Weights of a small GPT-style language model, trained from scratch on English Wikipedia: MLP 640 tanh GELU, tied embeddings.
Each number is 128 + 32 x the weight over its row's rms, rounded and kept within 0 to 255. Layers, rows and columns count from 0. Numbers have three digits each. The size before them is the row's rms in percent of the matrix's.

# layer 6 MLP up, 640x320, rms 0.074, rows 163-496, columns 280-319
110:118069068145122201174116071132122128136143137148095151083156158112121169122151184154141109099120121135114129122159115155
094:154096101155133106112157098148115100214169208184163127124117073169171081165101138167144133117126154157082163110172145159
081:061086089106114180195066139152158135137141213138092101162108117126131134160159151137077116117129141093133132131137082109
105:083086138129128137145123111096160121030091189100143141123106171146118152104208135068128128148073071100106124129158102171
096:101135102136123127171084114129139119157131162154156164147042033143121084141130108104188161139126092113126141112145115131
117:088113142109153118161122140201151107094159128138144097135171108153160114147109151095125129153061105141079176134218138179
088:144085106077158138145145100075179126133109147133096213146163136132135065095128141168130108123079135194105142119120115174
093:077061120076073100201096158117134137159182138209115173145127107120155131160140098148152153142076074089104166106149132131
084:149077117085120140149126120148142113080138110137095098151138172111119146131124120129058152149090119087124149143118086129
094:117142131093141151099129150150176143141164184171151161148127140158125148114166140123133083144149082159100161172167104134
090:078069097110040161145098195092120107175158137178147144113120112108132086151175152167126152135147096106155132108153119128
125:077119094105118191120122166142100111081106190072170131160113142098125112119119134098098046141109146108185142127142062137
089:090152135076125153126061178129164074144143132100085159163091072133138127133163100104147115165139108140123158121145124149
093:082074113076087121193118159086119104163177148139154169113150130090150103179154148117158126138126089131118172113168113143
107:137141165132134132139113154134128139130148121071087102095100000063169070139133096083134099128109134083127228140112112142
120:098104144183090174175073126156091098110151130184096098149121121141103149184153138152109089138080131129117159154114149143
097:138107121120126074105133134173163114086171125112099097116156156064216145151127148157117076131186142154126137122151107133
056:086105120171084200111099135091163104096157169153136076150103152119203157127131140161143149152163118125088152097153120121
117:064085138058158104150133119137166135128101148108161140131120113132172106164118112112128202114112098119121124140149137153
098:142061156096178143112171074130096102147141132156099120103132125159171117155098168135109164129150097131110081143128117169
114:115110141124117102123057180124118144123112188095099132138120190155155135168201125129160115144084120103118177136148098128
078:095108127132101186136129146148112119172091167114108108158055108151086157144128130195101121146124106113130092120184132145
131:092142088165144083194152136157086139147109118159158130191137151164126136195144130155127181130085136097113090141151151155
122:139143155085100127117103112072110167111109175124101130077106110151146129092178132131093066152051118105127152122119102165
096:119097129181145138135149146163136135177137107103071090112089204111185141192115202162109165115159151046125107134050127155
079:113164061129156107132113098074151088141127127091132143188187173143121173132112107046090162136144131177086175142142120108
080:124129081124129159146083101120147096114116110120094130125128161142140206168136124202133114122141196164077152119186171112
090:150106129133123151157003113160134110136255129120114129149082117177139105178112126223098126140124108145093138121168139141
108:028123109082072092147110180123082149134080147058126168175109186065129103131161188161169107113110077142164123145093090102
084:097123073105061153167138130134125095165136171255163142158127087110127093192136156187140065129069083124154101099207137153
089:094074065130023117145087120120108132146173114128114099121120111107164137159138157167182108140154142083108188107102097176
109:110145094135111134099123106078142116104103168078096122117143159125141133089116134178157094110157155116111155122099106146
070:122050111143108121126106135174162155075163112144087087128107111114149189131145117113167098102156136129119129081162068103
104:051095131095118158160078183049188133113153110103110136153136135100150097131174096115131172128165142150105152145147119149
085:091102058134098166172067194136168134101145149152155086188119129137118155168148151098125134112118121111127136083187121154
098:073080081117085161149064141127138132124141130175108149200109109142156159172144157151118098128108144117130146097182114153
115:092089112144096167152118140106109163109080167108167173107070077143151219167173159105140131146089109120089122137115115117
081:107143163091078146094044158155178123131178141132102136142094167165152130120173131190126043168227134157099147138116129098
139:075151146146117136114098121081186128090171125112106148137122087097191141132130168066114089124165180142128156142137119118
129:099130117103134079156119122093108118124100134142176138132087143174164205147136196118140159159074078039139167132099123182
101:161047136119132186127129111088092139186099152142059121112099074094126117125207135130143107149108107125149127100099114170
081:109095123088120150139107167071138112106172188129100114190144082108153179134156126140163111118084136116134173102137057201
097:099139118151120172143130138126120088146138133088091088180141111118136160122146141130149131146109128144084087139202133157
109:109043125088087151098074137124131138109102130099070154108128130139156164107198108167110111131096172114073125120127066127
079:107089120093058154189089156120146118095122120126126118166134089129171162212174194165147125113138103129134157112178104142
098:102123097064104104156150164144069132197113154124148107154121113145170074170193175136113095127090116083196128152098162173
054:081136114124079098155077131093105159180118172186124102178118127082105169098168159123125090150102100103126146087128100180
135:068123087058099142115117155117143125079177128134192157151115095073135155148178209135166094140142091109169115131182100098
086:108129066142084113123099133127132139114167124144086121160109139115176161164165157109162133130139153116108178100150133134
110:135074149077151198126139092076087148138061129094034142145124102169119122134159074125146085164144120135133111143135088197
119:101085125095118176188080164121146115109139224179112108127122091101164106148124115148162155129145145122118142114135118144
086:120121169110155102124124107117129078127123121123122129116125139118138114105128115140136134255108114132101132205117131120
123:119136131128109152129096104153077097128130137096144139124119134157139070129130092201119153140099085184117114110178159101
111:075063141115104156188134152143116150092096153089089163147109110102130134111151169095171180118073093068115150116108080080
124:169127129135081124199082117128106113096130118203148151100126146163103175126159140191120127132069115132119129121131116132
084:097135117134108128140092149092115115163131180065133117187139118057095159163171109145136116163123134097141133153093129137
083:066071069127099176122102164104152142144140141148083098177161109112182155175167159137122106114109146148128150119154080197
092:081116104142072120158127163088103120125109118172123118202115126137147168188116162180169151123084196058101160118191107111
096:055096087109112198193114148103143114085126183122148101164104131098158142147157129133116174154145130123107153114159094134
117:075091096099108208181090151155130127080116209153137091149087127121145152146140136134088161138119163083122135107121101145
114:122090160145152115141095144165144098104147084144089093103082071133136049143131129123127161118145109073178173109119158142
104:131096148143177136140129094155127165158183156088103061182120101052132106168120207164106127124056135124129132151063131180
112:101138126144128142137146071101110128125130154066139126138107153186181149153142171127078163143147101166129149145095140129
085:087141111086127139166148112116173100110166133154170092120151184129099134150117122091044155127121081100131171128100132108
124:161132133187093077137053149151144102162228113122156117161132143174180124195122113165115152134177133164090165116111168111
122:115127134086118114148113116097148101143142191084148120121134130110139146116178156102104179141156102121150168133113132114
097:075101110149118185255112165141147116120118150152138061162094206098104140153173151114083141152110105131132135127148124145
118:119138114140123158152073124162127095176128148118118190111115123129124160129185111133177107141147093100106141130165095177
088:126081127103120119137152101094164153144118089173112156145133108151105071155099093098130161121088090111175145126093137136
081:103140076109144094139099159145134141086137087098152118181151169132174149141152209160138204121117159128154149083172040183
108:131067173122110156129137137087102115140090106099074073119107094143109098154155125072153160124185130115133126118092117093
107:089076130101084153181097159098154159113120105196087121092119151121169119116129078127121129157144168098217149154140160098
099:081102118133119163171119155086144106099124181128144041156134187103159116125166132154138165146139119140108157116127108145
112:170146153179156151154031106099135143182140162046046142159144141160132108163133086107089083145112162082136160154160121115
101:080140132118120150158143136144147118159120141141162140143119078150116205121191143106063080139087076121150124101158112103
077:071098132092127101120131140108172104127144150111134094127088169126177155122124129113097126149177088133097177133200113187
102:123150134085096068141138152103168113075161155146172161167117150163081205124153133138076105119139117171098150161080121154
090:134099156074156128156096152125114143186197140127122173102112148136135070130115158071128213118145046131151120113079114151
088:091125116126137127132103134132126094109159196169152099094139099124159077129097169144168147119140105136113143099203151124
085:159122172148130169155135163087106102123138180148095143096101061110116095118150123152164180142079073090179132125129100147
078:104125139088140111121112123151179119126163105130118137133069150134168119123153115115120162164172063129147126150126114162
100:156101131149144097155137128081125145126100116100153148111121154067108124154104128082079227131150108123064102147135152153
098:078103121181100114174107168082153129164131162144168137149083104057147160146133165193110100136127084127111164135150103167
113:105118127084124203194141091079088160098160120194146155159184153157102136096149123168185112157068104160123108132178130133
095:078078102139092110163115117096148113134098119156069139176157105127180102158141117169157108151068110147076165105164102223
103:098118127102110071105137145147156120136168107190114128093110148138193161124158156123150094152125081092201117129127058138
058:074080114099084091148084164096191118122152138117120131131141181116123165172134138179101061111142127160117154088160089164
097:069106096074146095143139132134147082128131186115167129155098115164176187162172189107091164161138126152081144141166110175
099:121139103138089119137135153110222113077141223142082107139134108106095139119119152128148107119084140089078159113173112178
093:089042121134141135144129184120143154135108106167040205137155110164133148112131132142109162135078180140144125139152082140
108:100145098116104153160140174084156162135145069192100102111184149182137171125115129175163101120063157132150187121180138146
115:116117107110108105133132175112082129101118226118156178144083087078153099135128159060101150126127150110117169156073127155
081:087086125112100158146088154134164129133185100125127145136116129141192100193119144140146099131161139151123142105119124136
095:136113129149118123129140132113188170072135117128060138100168156123127133175102099127177125133135151165084115138115113184
082:097122077136042136189085177099155148134121147107151130147118091154173110215150156119149172107124139096155191121139098142
117:102089120168115119142169104130131098126088090155110076105149101059135076166172133140182202123163143088091191119076174103
110:099166115136074131096183125091116110110118101121127159191164161106119148133135119160139144127134141144093137114178069135
098:087087099132107178208113125117117128108113160126136101167104167101171128173172115122123168138119105132121157133139094133
103:136131113026071156118108099126098124181168140165131126125128126130110138061138098212107190109143096129165110128138097126
101:108101155069144152146149108121115111125118185107088069101149104142182097123171120101117135153156109158150154144175125205
101:067145094081151104137123133120135098162133150124114048157134146075140120146115172172114161126064112108114170121157101183
101:097113103110091100212139195112157114148132140174089117150119128104157146162149136115126084153071094139093195148134084178
110:111157113151110169165153153121130089128150154126101072150147135114149096149127183130145151135107133100105147108112154147
085:158114137078150113138138108177143067134129100114108137150159141214170139174146152137141148151136104112158122157176113205
088:125104133100138097177112084122116120114148131107113151117067143143177060142106095134162182147110080133167184135108111168
101:110139091153098208160080154141148077059123178132093118115112129115089119147130106127201148130138122064154102136132100109
091:085096114111120161141101167122131064143141161134086157172103094134157153184139099184127134162110108160066155124177109135
092:084045096116115146155097113129168131158167125163138109170131108116133132152145163140101104129106135134148165126142088169
108:148094137139152119207111135077115117090091125064141127123129198078127126104212146105137143153105072131120117117119112114
110:148083122117156157099111081041090147118097092107063127139149099102119088145163083090177158136108121122144106106110081117
068:176087153105106112114096164113151136023072097153138188095150067146151152174070143150133183117138187134110159128108123128
108:112060129149091144137128115145191110194156126077069125135097114149124093132150228199197090119126184138144121135150154168
081:086095110117116185175106154088157099091129159175131069122130100117168125165153164108161136105068112071124154088165065172
132:044110086129094136129164168187097108165068105114161135153145107160199139175126143160155083131123111143157150133157108197
118:135156102125144171123158096097147125166116128081121077129158098125160104132149133125118109123136167106180121125122088159
114:106112164144135167160076142157141146164159080118069078124103152175148125116114125095142130125178146061114126139157140109
119:115107128107161168110147125045108124108129128125155153128154198083126159115124127137100104141119157140159098158188064163
104:100069120159120154081156168110051099182097161138102124169158119070144164105128187114202102117096150154091147136161098122
126:106101102090122100124142116090118119103107159145141138121132147128124220124173142168151065136089126148130084135129120124
098:128128109139146132128183193109117112118138193146101154134151119053130100114125148135184110129114128146045198164119108141
062:107124108130092139131116158142143173120146143137132125148119133118114158147112151127112134000142163139155141034137134144
094:090045095152175232167140084129133171150118158153137195097121095117113203093162109050144096125170093110124100148142121127
114:072087076108119109114175150133116060115101111154140132156184139061170176185149160125174168127113170160070149126157120105
115:103113096078076123136135144078121070140114181108131091138144133166096123143177163171125089133121173129154107141134110153
051:052091091120087131141120117059137174122083140127155088106089127138107121109142192161136154164155129153134155063129076169
079:128111092104059079110115181160108120136121088091131180166153077136174179178139161156163142119104150156128173127151060156
095:032105050112096165151089199101153113086087175136084175155169150123171108159129158155151103138050137142069138111188041148
089:060081099125124189168109158133156134143100206126178115176044080148120173191134157099091147124108070144141150092201110175
106:071154124121124145101100157136095117096106169110159078097137157091169194166132159106134103116144136123180123150079043133
060:042130078141075191136119187071134139099121164202153095136127173082111168118167165210136147144105118117116102101121134153
089:111054142138074120167088246136142116111180148178129184137111088085153124212177126146127098135111104107125186107126114118
101:089152107099127108145156120121151091106155118161111095187148168104143099162134112177140130128184152159091133127162094100
092:112101128099122165168093107149124150146145097105081145118118153195161151163181117140103132120157078180151140120092117116
113:136123146105115116112113117113185143088150153067108124125152141155191095133138139115119118151157137136124129144110064145
067:069102032118072152145054178154181135087151100156128096190130144135133132201134166145119127096131162107139123029161139154
107:128099132116142105166145130088139081135158121106116078136091107106138134121147099165148116147106104077098100141156124158
109:070058138104132136185154169115168135155160188115160157165167122060087106126163145099169057139079101136130197148164095083
091:117102090098075169165104141126169119159160138185138075178137101171145144175169168115099092134095125116143133126155123180
102:106144149057164133183139118118158093067110083099077131122164096105141084110172113134164125157087125138141136129122120110
092:102105143072116126124136199174104097184126176104149125131146043099125072143140140114096108126139058158103137134103114119
080:069107085079086094137122177108163139143092134077094193206157150101113138137164104116179137134106134202152145106155099144
090:102088122086097164219120143120140115127154150088125156127103036074155068167112135113126143140187097124131180124106084163
089:097096082119094163158062138096152131153154113170109103157149099102150111164174157134119090121113136159148160100124094189
092:095144113178121084120160137109084128110067116069090034144112184150127148157097144126155102107140151132113135156133121180
110:084159131117114107122166150116134146157138179186145086191153109110113117135102191182154168126087179140121091116156116130
082:140108085091140134103127112108144148147109135145100153153118126145128218135183109084191135157116144122094120137121102120
085:122093122100132075128096155105169192193127187161186082116109113081122103127119125132100092148091133098100174125125141201
123:155124186171139148161098128118093116149179153127064159094146153125120061172134091084113100151102129067114169133118155160
056:049113096135154179150150150128123187184172120167128102151129117137101112154145137141130088142116078139111122109143076148
073:092060128117126180156128169096108111196197142128172145129145087121124075153115121086136091119129068139155133104132089136
106:112130068137086123185145118133105154137095162109143132180140170139094132127126116173172096113102126143112100144124080190
105:122111128114128147086134103129143120084127128096119136110097150122157202094148172143128170132113140123100101120141045128
106:101094126100118142151088154134118127145126124153136097141106065075132115124142148095100073137124068065139155136113144123
103:110107053137058081116102133104108143163158134095073117139083100089157134178134173110156124116115154082148164095154072164
086:115140123116109131112123161132116080139194100120116105170119122088166130118179167198136096131116062176140098077186102110
119:136065165146117145176129095101147157111105094125153149094143098142141153119177175119181133148113094130131177124093146121
122:113108158113133156109146150156145094147148117131102083130080072136115134116108153175099183126159108115151140104140079130
121:163139145092099082151100110111124095042095123074077147144173152087166123152176117183213130127089143178115152116114079090
102:103119072094104110133155115144212099086116109143092099134152174111120101130118073186171155133167110164147139123146107096
116:149141138171161108149103133152132094125158170101122136106152188118122153182123154133186095157104109074103210155169164105
105:099152134139128114130136159133098124119100083123166158129159130148144122151148145098191110130111091132201141116157106083
107:145116138149145139155077104138138112123107124154094120130091133132133064164093107126094165130161146108126153141095153146
079:072106154085099138133170149033151172193149114111103079116150140183083114133117131181155111144113097075127161135134125189
106:156158106139119087096135089110151142136124210090140103081105144108187163122140159137153141124116125108100094124147084205
093:124115125159140123131112103139156098158133145162155135139142084110141080135079204152119140126125152148083157129152133156
064:082104144089139108147086142116148052121135161112119126134076106132143124129167119154137137215120135100098118179128108174
061:069130041146121124157095178100124184144122137173090129191133172120118109132148129152125173139132087143108150063143044197
106:124123126136120160172115094117121148038064114135138147083154163169097175150187070109112060137127118150141136138130127131
087:104096090072119133166123113101179092108176216142112097130111135104170175154151166145133116131100109128109215102160108202
094:084067086129039150153066165122133138087165116174094162129154125123182149185155183148131140125130130114111180096143093150
111:136140147132137158165142120051148131097155083123083113162140164151086198125182117118172142136129151071097197118115107109
092:114158143156085141161084127129098116132137207203123107120110142187079130167179069147084052111144148113139133157128154130
099:146130122063149117159158136072102143115119157170115176110146087098140102140121104064159183139033085084164145146089159145
107:082177138148124093134161211093149109127161184094147116107171162093155146120132130109153221123177176151039167146169105117
084:097099109120114200176099158124127124132165165147138120180105142124131146135127171126104111120073110133131128097177092228
078:058102159165114120129149226176127099102169158127165101136081064079105077158109147120109136161123089142143200146144157093
081:075083091093081164157094130094146119132157167156103120144112107138149157137166163142143132128105138122132139069176122187
101:151086094118176130131125108149146133153177108111057135144164152110111101148133147106095104109127150184088130142086087126
084:091112098103166092120133150200164130082158144119132128167116176162146073125099127133133175143116081156104141160098155140
112:158134129150159128123126180120090135152122188080151171140128155101171105153140164108089150137141098143091182121104097168
081:062102092133051112143063195129119143126123134149082123144134113062188103213115197149136130118135151148103148103162059097
115:146131179089104070128120147122108124152127128107119128098132061178127087131102118191119214129092131155142141109112108107
135:147172124138133090136064140151135100130164119093151062172135193156139151158107149182110171132142127166085182107116146133
092:099118077120087148163069163121137119170142147139121114148110075123189139150154144152133109123098089158123161115165114166
093:071061157114118154188069172106103121099106111122151165158094128128149081224198135107119207129100127092151157137166139130
103:126081135094125131151131077083145094085073136085042155144093144115134198110159131154112171156133093135080091146143112104
088:118126154123138135142166138143133122187164196114155117137052025107078146181112120115139125139069055033159132159127089153
105:101143155082152156180134162053109132052105133111140125147127140073119214106125115108117083116155122168158141134126098118
087:069074119100122155155070209113181119091120174129156139155081124126153126169148144149124146126078134105129157102137085190
105:123129129122115183135121111114132176143098062119127123155132093159124193145215104112145114156121082129161103110144075118
095:105044128164097130139102127092118109178111142110091136132158150161110107166216122120136101143130107140128144131133129185
100:077068114127083146152123105135141084185200184212142182075148153070130073163086184153154134123138123134144181122151148125
112:122141128072108128148176074138154130091096154163095126177150073116140102104167126127131074136053150101065134150183049164
086:137106141076113105123106154116127105066088194097129112125110114158150158158157099149125121157071146078163179161113051168
100:075101094136108177195105156102122114129126171134152088173115178099163113156183135129099165141117106144126144132136111133
106:079139133135142159165101140159117112084115230099101078081079150121123110125126105118121142132124135059121176148131137130
092:107078118073139119089130079074134094204084175102111147126097081131185135153146132153132102159123090149079120145138136115
103:041105115160143152153098162107142126185126158123164149123082147138123145178193175130146120157153104097139182150124131155
066:082099153165119173148116186092169147142133155134095105160082098123138150112150173151127147164128130122165125094187081182
099:122093131141145130102151148145091099162142153109116087139097025112172173180132131189110046154108115092122160140139060138
082:086086089105101107145102189139199122162126184126117154137162146173139162193186167164164178135135147173086168117126084143
105:164105147069108115110143156087149112155165123151069137086129145165235154101139140160214162140102163181193141123168132141
113:081113126171118125138077143124166141165163171126129139128129161113160151166170163149134062140136133164123188139133138121
093:138095144131129087139076130147108138094130149121111163130079030117119081133131081133133143148083162035164181137096110104
113:165146168172188099135060161122126128128137157098097113110096150128095110141111110088080097148084111090136201158140151095
113:123132156166143144171098116148163160067086085137120198117085190193117135126135080124128152122101148103151152146129120092
107:098136150082125152208070189040136087169156225111175151130097041117102113113160164136131140142092102113119142143178118160
096:167107125156119127100154096057097145192073110141076140120181176151123142106171128121167116156096170119100097116209093135
088:128109125085100116145062152105127100152123154127134157157096035169184093163182113121186169160091101090139172145116095178
098:117111136106114217153157110143149077156131182147165159142126104149108082161143139102138147125114099159158137145128142146
075:088049162049127170136090164123082080183129192099155170121130095145116106115158104117191163160079099118101132130191064148
093:081140077180167171143141137126131149165090211122164196146085086130143074148116135098170102131141124149068139133154116183
092:089111050152115125166069147137111118138109143100166124146100166180122136238112111134104140129129134166082185104189114141
096:093100133109109153161117064062183155134152092133053124139130103187179122145152100157150153136183164114111202129110103134
090:103063110064132103111136121094114142104082100121115129213095075096151144159114094197107131135113148167104133120116058098
100:144130108143042134083146107148099160148127097118106080171188116144146133175157128124181089125127111131084172139123139159
093:089095116095066105151051150128073072165176138166098146157124084065169114153194150213128124154067143122167130105172106091
068:085078101113090161133099173141135106155172131164126128158111137087182083122123221159157163120090105171121111075127121150
089:125176132118100108137111135196112119139125146137099119188106025146114132128122134167121108143112133132082123112174102125
100:110075109100070180153089146113094150169081111108108137160112129122151078142185149133180084138118093159148133097137080154
120:064107117064122181169093146046128119103127203162133140179149075118149110144164131145199192146148159097125157121156105145
106:127135149169155119186108142107115080174154094111175109119115085147180124173116134137158124137131099112174174128151115159
110:064105117117110202174099177133139113030129203125123092160129147097135131143137153140162174141159158078099152124156091149
072:115083109086080175144126197109143156129108144127110120165123110112146171150139129175129110120116126167140158083139094171
091:116121144122166149105140178111139159121139148152118145162094183117123137151129100141098078124140154158136071144156144166
073:119082119119134126163115116105122097157162153107127164119142152127170093133101098250109153150124056175095085125160126141
139:085079132089142144139146113096128104040135162105174175132141144056112171114180147080144202137118092145102149124113152110
112:078060107155136088123139184102132101174136191133162171113084084041116097145128175112159141117106164119097119119142115156
112:138104146154116131179150129086204134092140070141055153129171170124090147117124088097151191130158155117081202151151132101
089:134113154099142139131129178137122142112168174147127118105104091079123179111140153121139205138152119036089125152171103133
138:103122058130112101150103120119173131150173146166147106153116106131089118124104114128121144114101180103058185138132086165
109:118141099077158138135102108161131150144141127176165191112172154166144171140151134136109078136047123103110104140100151140
093:114128043134140153125125118089130122104129070083093092118171185106196126140160183094146165130154136162150083092160136150
115:127145118163099146184138143182126125103083108097170085116178155113171179119156114127156115112060119088098088129187134158
102:143123141064150157152124178086156138175124105114179122134156145136122137102094116119159161137141058164102116099130116155
100:154147145103101096126131142178118128133131126146132080171154113112151177162177149174109049126128111185091090138137105112
103:116138124114121100142141107109152083071113168114136159125125166131099151119208148036066107144149099141121179141099125118
093:127093094126123119119129156096206112113139132139094164171187176131143112174139127140163119159103095155098176130096120127
078:062069078136009117126138148119112105108151132187137147115137043114173097210131208143164144124134151106132189124145079124
078:079087079129029105144118177121156157111114147123124113177098068102128144228120128115141136103165149136171134054174132139
087:098093142113153185148087159148156074151130149184131125065071112099184147137125171135118109141145046131095116160160147176
119:110066170138142146119155103109087118062096122141130143095173089135105138103149134113124169116063105164083130103176054155
098:102100124076131115153122123153086111170111167183169092135140151109133086177156154138115080133088067139191178132099112154
066:092124148100132113141105126118130062136110135121115139129106127110155127118145126154121133255103126140100132188140105146
083:100095111127128098155066140140150100137133150102105117143132186175160149172130120121050127140141103154061115129122140163
119:102106143101119154149139126089115117173112093129140089127161074133152174151194132183175125146121113126158146124106140135
103:108096100093135157149170103110100172119100133141105154112168080046116207096203119090192129120133111063115092140117061191
118:129107119118102052147095169123127095161099087111181122120158201175205154203120137123157175159109097107124208141115150120
108:111108156114131166139058141088144104164144201120129150143106067170121139165149122135105132136153100205102181116162113109
077:120125056118142140141090151150127152058172076110124141081154078099184136136148151145129219124144148159153099099097167146
084:108101080106086121182084190139191120135168118165125087118151118134149150172166177123128134110169117131123181103174113190
109:047141119056108181181130128101130092101136148129154140132111078178126161121207139099118191150160095101096151127172109143
109:081105094106097192177111140158127117073123208153132103172087110111156135170133127127091165130130129109126133129143096143
110:119089139140130155207092186050097116182125190118109134132110127110157069143182155168113155147118126166092155129159100184
098:110138190113109100110102163143160098158170192186175110139065023121107099148111126156067095122135111119143139142100141107
109:105136137175156109153110139167189131093136078131072161130131156150128171169131074152170136132138145163143159124105163066
106:091139151128093124095108154083178119110142106128109153132165166134129134128132095206153185126174152177071139135141129087
108:127084177146129149157084144122174148055133164147103198115124074126088072095184092097128101125105146073152171153147103067
118:105117076095138106118113108124183116148163198149134100154103040126109102131102152206078095133096124121067201120125112158
108:068153121165177101119080110147168102105163125095146098183123184131160204193157173174118153137172172141141129143088093119
087:072119102085128150125113097089117091115108153078079150158134163114128118148167107061133090143112130157122140151115076153
054:120140124146095142106089144138137111112176123167103124160107120091113241098118147109119079141125157091109120076089117174
104:106092114138097118156104117123157108197174136100124141133085092120168058170114204149139120151143101158115197129118139203
080:140128122156107103116039126159146090158167133087173143166078105139138083159172163103140113142212085162107113151162116103
059:132157097149093092169148178131133057123103157180064100138139169097108113156173072171118035153066152116098170128152129142
085:134087063122046151172090153106198147181161115153101087152169108135162193184179172150136062106063128139140147109144099167
059:046123157165083203160121148082158131080113153166098095175103163108111108094174142168145093159109147117164137097152071151
069:066101041124086166127050172116167151133162134181138105189087138105129156188155188172134117094127154162156136038169123170
095:088091114104109172185108156150118123099107191137132081185103117098143122162160116111115172143133129125129158123119109147
095:123130093137094146124111146136133175131145128143125123131131125134118138148112146125113139000140153116160121048147130132
054:080109106071126214146127113127150111123205161109138113168128119045120056099122106145132181133171086104088113109124126140
108:026078111125089161135135139108166095177100137139086127142133098129186158177139114142110116139155083138081159135188092141
078:031089059162098163130121122129116116071093161159133076104085171064155137117137139167134124127143140138155113113164129100
055:096126099118118138114068104145139066144139145104125099146075153113150162135159185133135116147150094086128092047123123169
121:122139133096138144125105139114118147139173143103153137155091035120181130141123153105184174120121118069139126110166103154
112:080124104111075130156129183099156115049122083114077157105179138135123113109145127149217200130095159107093157133139078110
087:115144158121087143167128130085141103135154170119126134159084020062105092150196128133173102150059135123154130168147106181
107:132108118133120115148123119120129106115152119162067181107177150099099145096100080108200154130101123185132160107143162095
063:093125136132102173136069214119146073077176141112150123161108163096170171110166155101199155142130154121143104103175131130
109:162106107137060148167135113168045127150133114182112085164168071187127091144168131158100119149062155107122109130153165140
119:144102123112118127154152082079092158149130132188134153191138091094121153168130172155128069117094096142090120115092131147
104:100089129169097162121133134116119155141185108184114110166085117174107135093150167144139161111121193108067142157142065171
079:120112088129120072132133168069098138157078132173146142157113142159157150198150149204162172130085171143143147095146090120
082:116095099132140180158127149127113115107103163182142118129125120168156149129143136145147163139114151150047122115176129133
091:149069120110125092146127170106155154107141095141125135141159128141146079150122101133111147134114143111104135134117112165
105:136118099144117101147105143122153124116167151094095136153106141125203149155175156164103124145143087162101150115107087167
115:121076125084154134129110089112126143106133135103092158174117142155150082150146108161133148131192086124151145129102095188
112:118107148131120075149109150080115114175133162109171169125135093148199129177156168152135182162148116176132216143107143124
110:137136065048114117110186196128097132124099199138126071192165145130156093117154131159109118130089164147094118135121069162
098:124101091154124202183088138167127104096124195199150083176069091088116136151158136114101161142121148118108133118192129135
114:107041092115108165194149115142093170124130109147104148154075135145124129116131126106099252110155065102134122145071136133
106:110115110138084153109116138176118138138138121171050094128061077107164146154126130081185089114128124127146136108041117110
105:135128132085127082142121138067105111121156174151223111110143139121168110165147172116118191140146100127162119121069107137
104:075142149113100090112129151089111107126195140129038108180136138138124176139111168167151138139152129173121115146168106148
097:116077121102134164126145104046147135123146079139171162149121069121170112131127156139149156148105084170190115137141146192
116:090120122109096178128105148134123130107111208103073146134111147102089149083172146138098067119041161112136118179155107170
108:125112119061124124165105152080119112178165100163084173138118112160183109184091125183186180126120147122104143091095138152
083:083075073138121162135122133078160140200118110203090170152194171131177160189158136158186126123108138168119150096148093116
063:112118155089159121123110104119162054121131156097107136120077131106170154119145128149144131248136093116112120202123119158
114:129108107104143105144032147143083087162173130132112167114112082124201090201111136145143106132042137114153114097123146109
095:101134163142145104123151146148096101157160230157162117122082091132117162149145138131097099136147130068183132138155093166
125:086117110077097160141097181100133121136143218154130127158106095071162124152121123150208172137137152085140140113114112149
094:149107092126145132130089129109138173088112129107104129124077182179166159105127122197124163138144165118122104144144127157
097:065081103105157205139128073110155114139101114072128119135122126176124165145145111090136079140184098132148110142163108162
108:124121157024137104122106173138153117148116160101072180128132138166157130086132100206191077147119101189131117099117066096
100:098083121125118140158104166089149129204202134159168136191136113101144134164179193174129105141114085158120214130138134141
122:050095099122130098126178145134129116103141165153189126143093108066159066105123201174133097122106144142172148135118095181
112:144119144193123108142140090083157157116132112177049104142154165115101153132151146103091072136123142081121162154130126145
102:100115145141103166111158162044077074171156173127096110144117085089123174128124142152148082151138161123176092118118095121
086:083111097152075155144127137094140134134112152078113152164154092096133155214146187124162096124133130137118187120119076148
091:077083104086105144152112154170179093189140164103105141157128090146153166143169150136164161145120099112090183138169109191
103:102102103142119205232128116099122121108108209154119084153123112131133125155169139130114168138057121125110140121178114112
117:115131154082175111128115111085142148124150147085126103127100160172152169105109146142135123131069144139170116128182086142
102:096081109140118218213117128098116125134113177130147070172116179125145120146186156117103165127095106150105134128138100129
073:103094064145065158132078197113197161102130135136091074151112171164124163232145116134146105097189144099154123070147115144
125:137106151113123091186072087111112151092117202113126199132109186130137120133179147085081119143086051120135156146097124138
085:100150064148100160174091156167153113076070120122114137131141176142104165126141120128113116145123149119083119133167091143
122:115127154090152167135100100077114153134142160069096145151085048129160120130141107079110087157149094121155173145093086134
125:106108109123153144119089123130169128125173142149107103145105097113125081105132151157127155110096152130094150138148062139
094:022054090118079119195117159149142129141111147183108125149135112170160115195129110184104110136056130164134118124138094181
105:145151114141157136128153106164149125155138079119067118135140103160178127169119169164211122141137148139181118118164172132
069:094077079068114111121117144123130128130175174153140187158131149114109150133135132188103124105118100159087161073180119158
097:084072096120094168197081159133172117144177180180141106154128086117129147158159156142104101138101135128132139100204142156
085:143172121108111174157129177118155130098166165093158131158122054120076154145129114129107151138132037051136139154135119145
098:085129111101121090199129143098147135141099138165118168145090149129109184163161133152163148152055084091068152133129080161
117:138092150099170094137110103032171114141218063107140164126172117160158151127160102159132093131125139151123144137170113118
093:099120118104123125131123116114150102137131124096127145168101139087170144170165220165162101152123090120107170124109073163
120:106154148062148154194076186169167133129125114080131170166113132134103161113191141100158101106122072141176095119154092093
104:128157153133126100162079128165147148151092115101134197150112139168112090157164077123071162135118087115101168121130161100
103:125071140167133162110127126072130132134181135169092142127138130132138151105135119192119118143141147071065129108163139195
109:135072145081110091161142137131121138107112121146179113088150087147141110134190119057159138139085106106169164126163115116
095:078104104127122162182120150096129114112119176148135089169115137092161120148167151135142170144133121140104151124139103152
111:071125080139095188124119143124080154168101147128173183129131132111132131126160150095191095126202072128194111150118078104
095:130118162111148172150132110079113130121143226155159161120111104114126065169161111064101151131131082141188121150090171137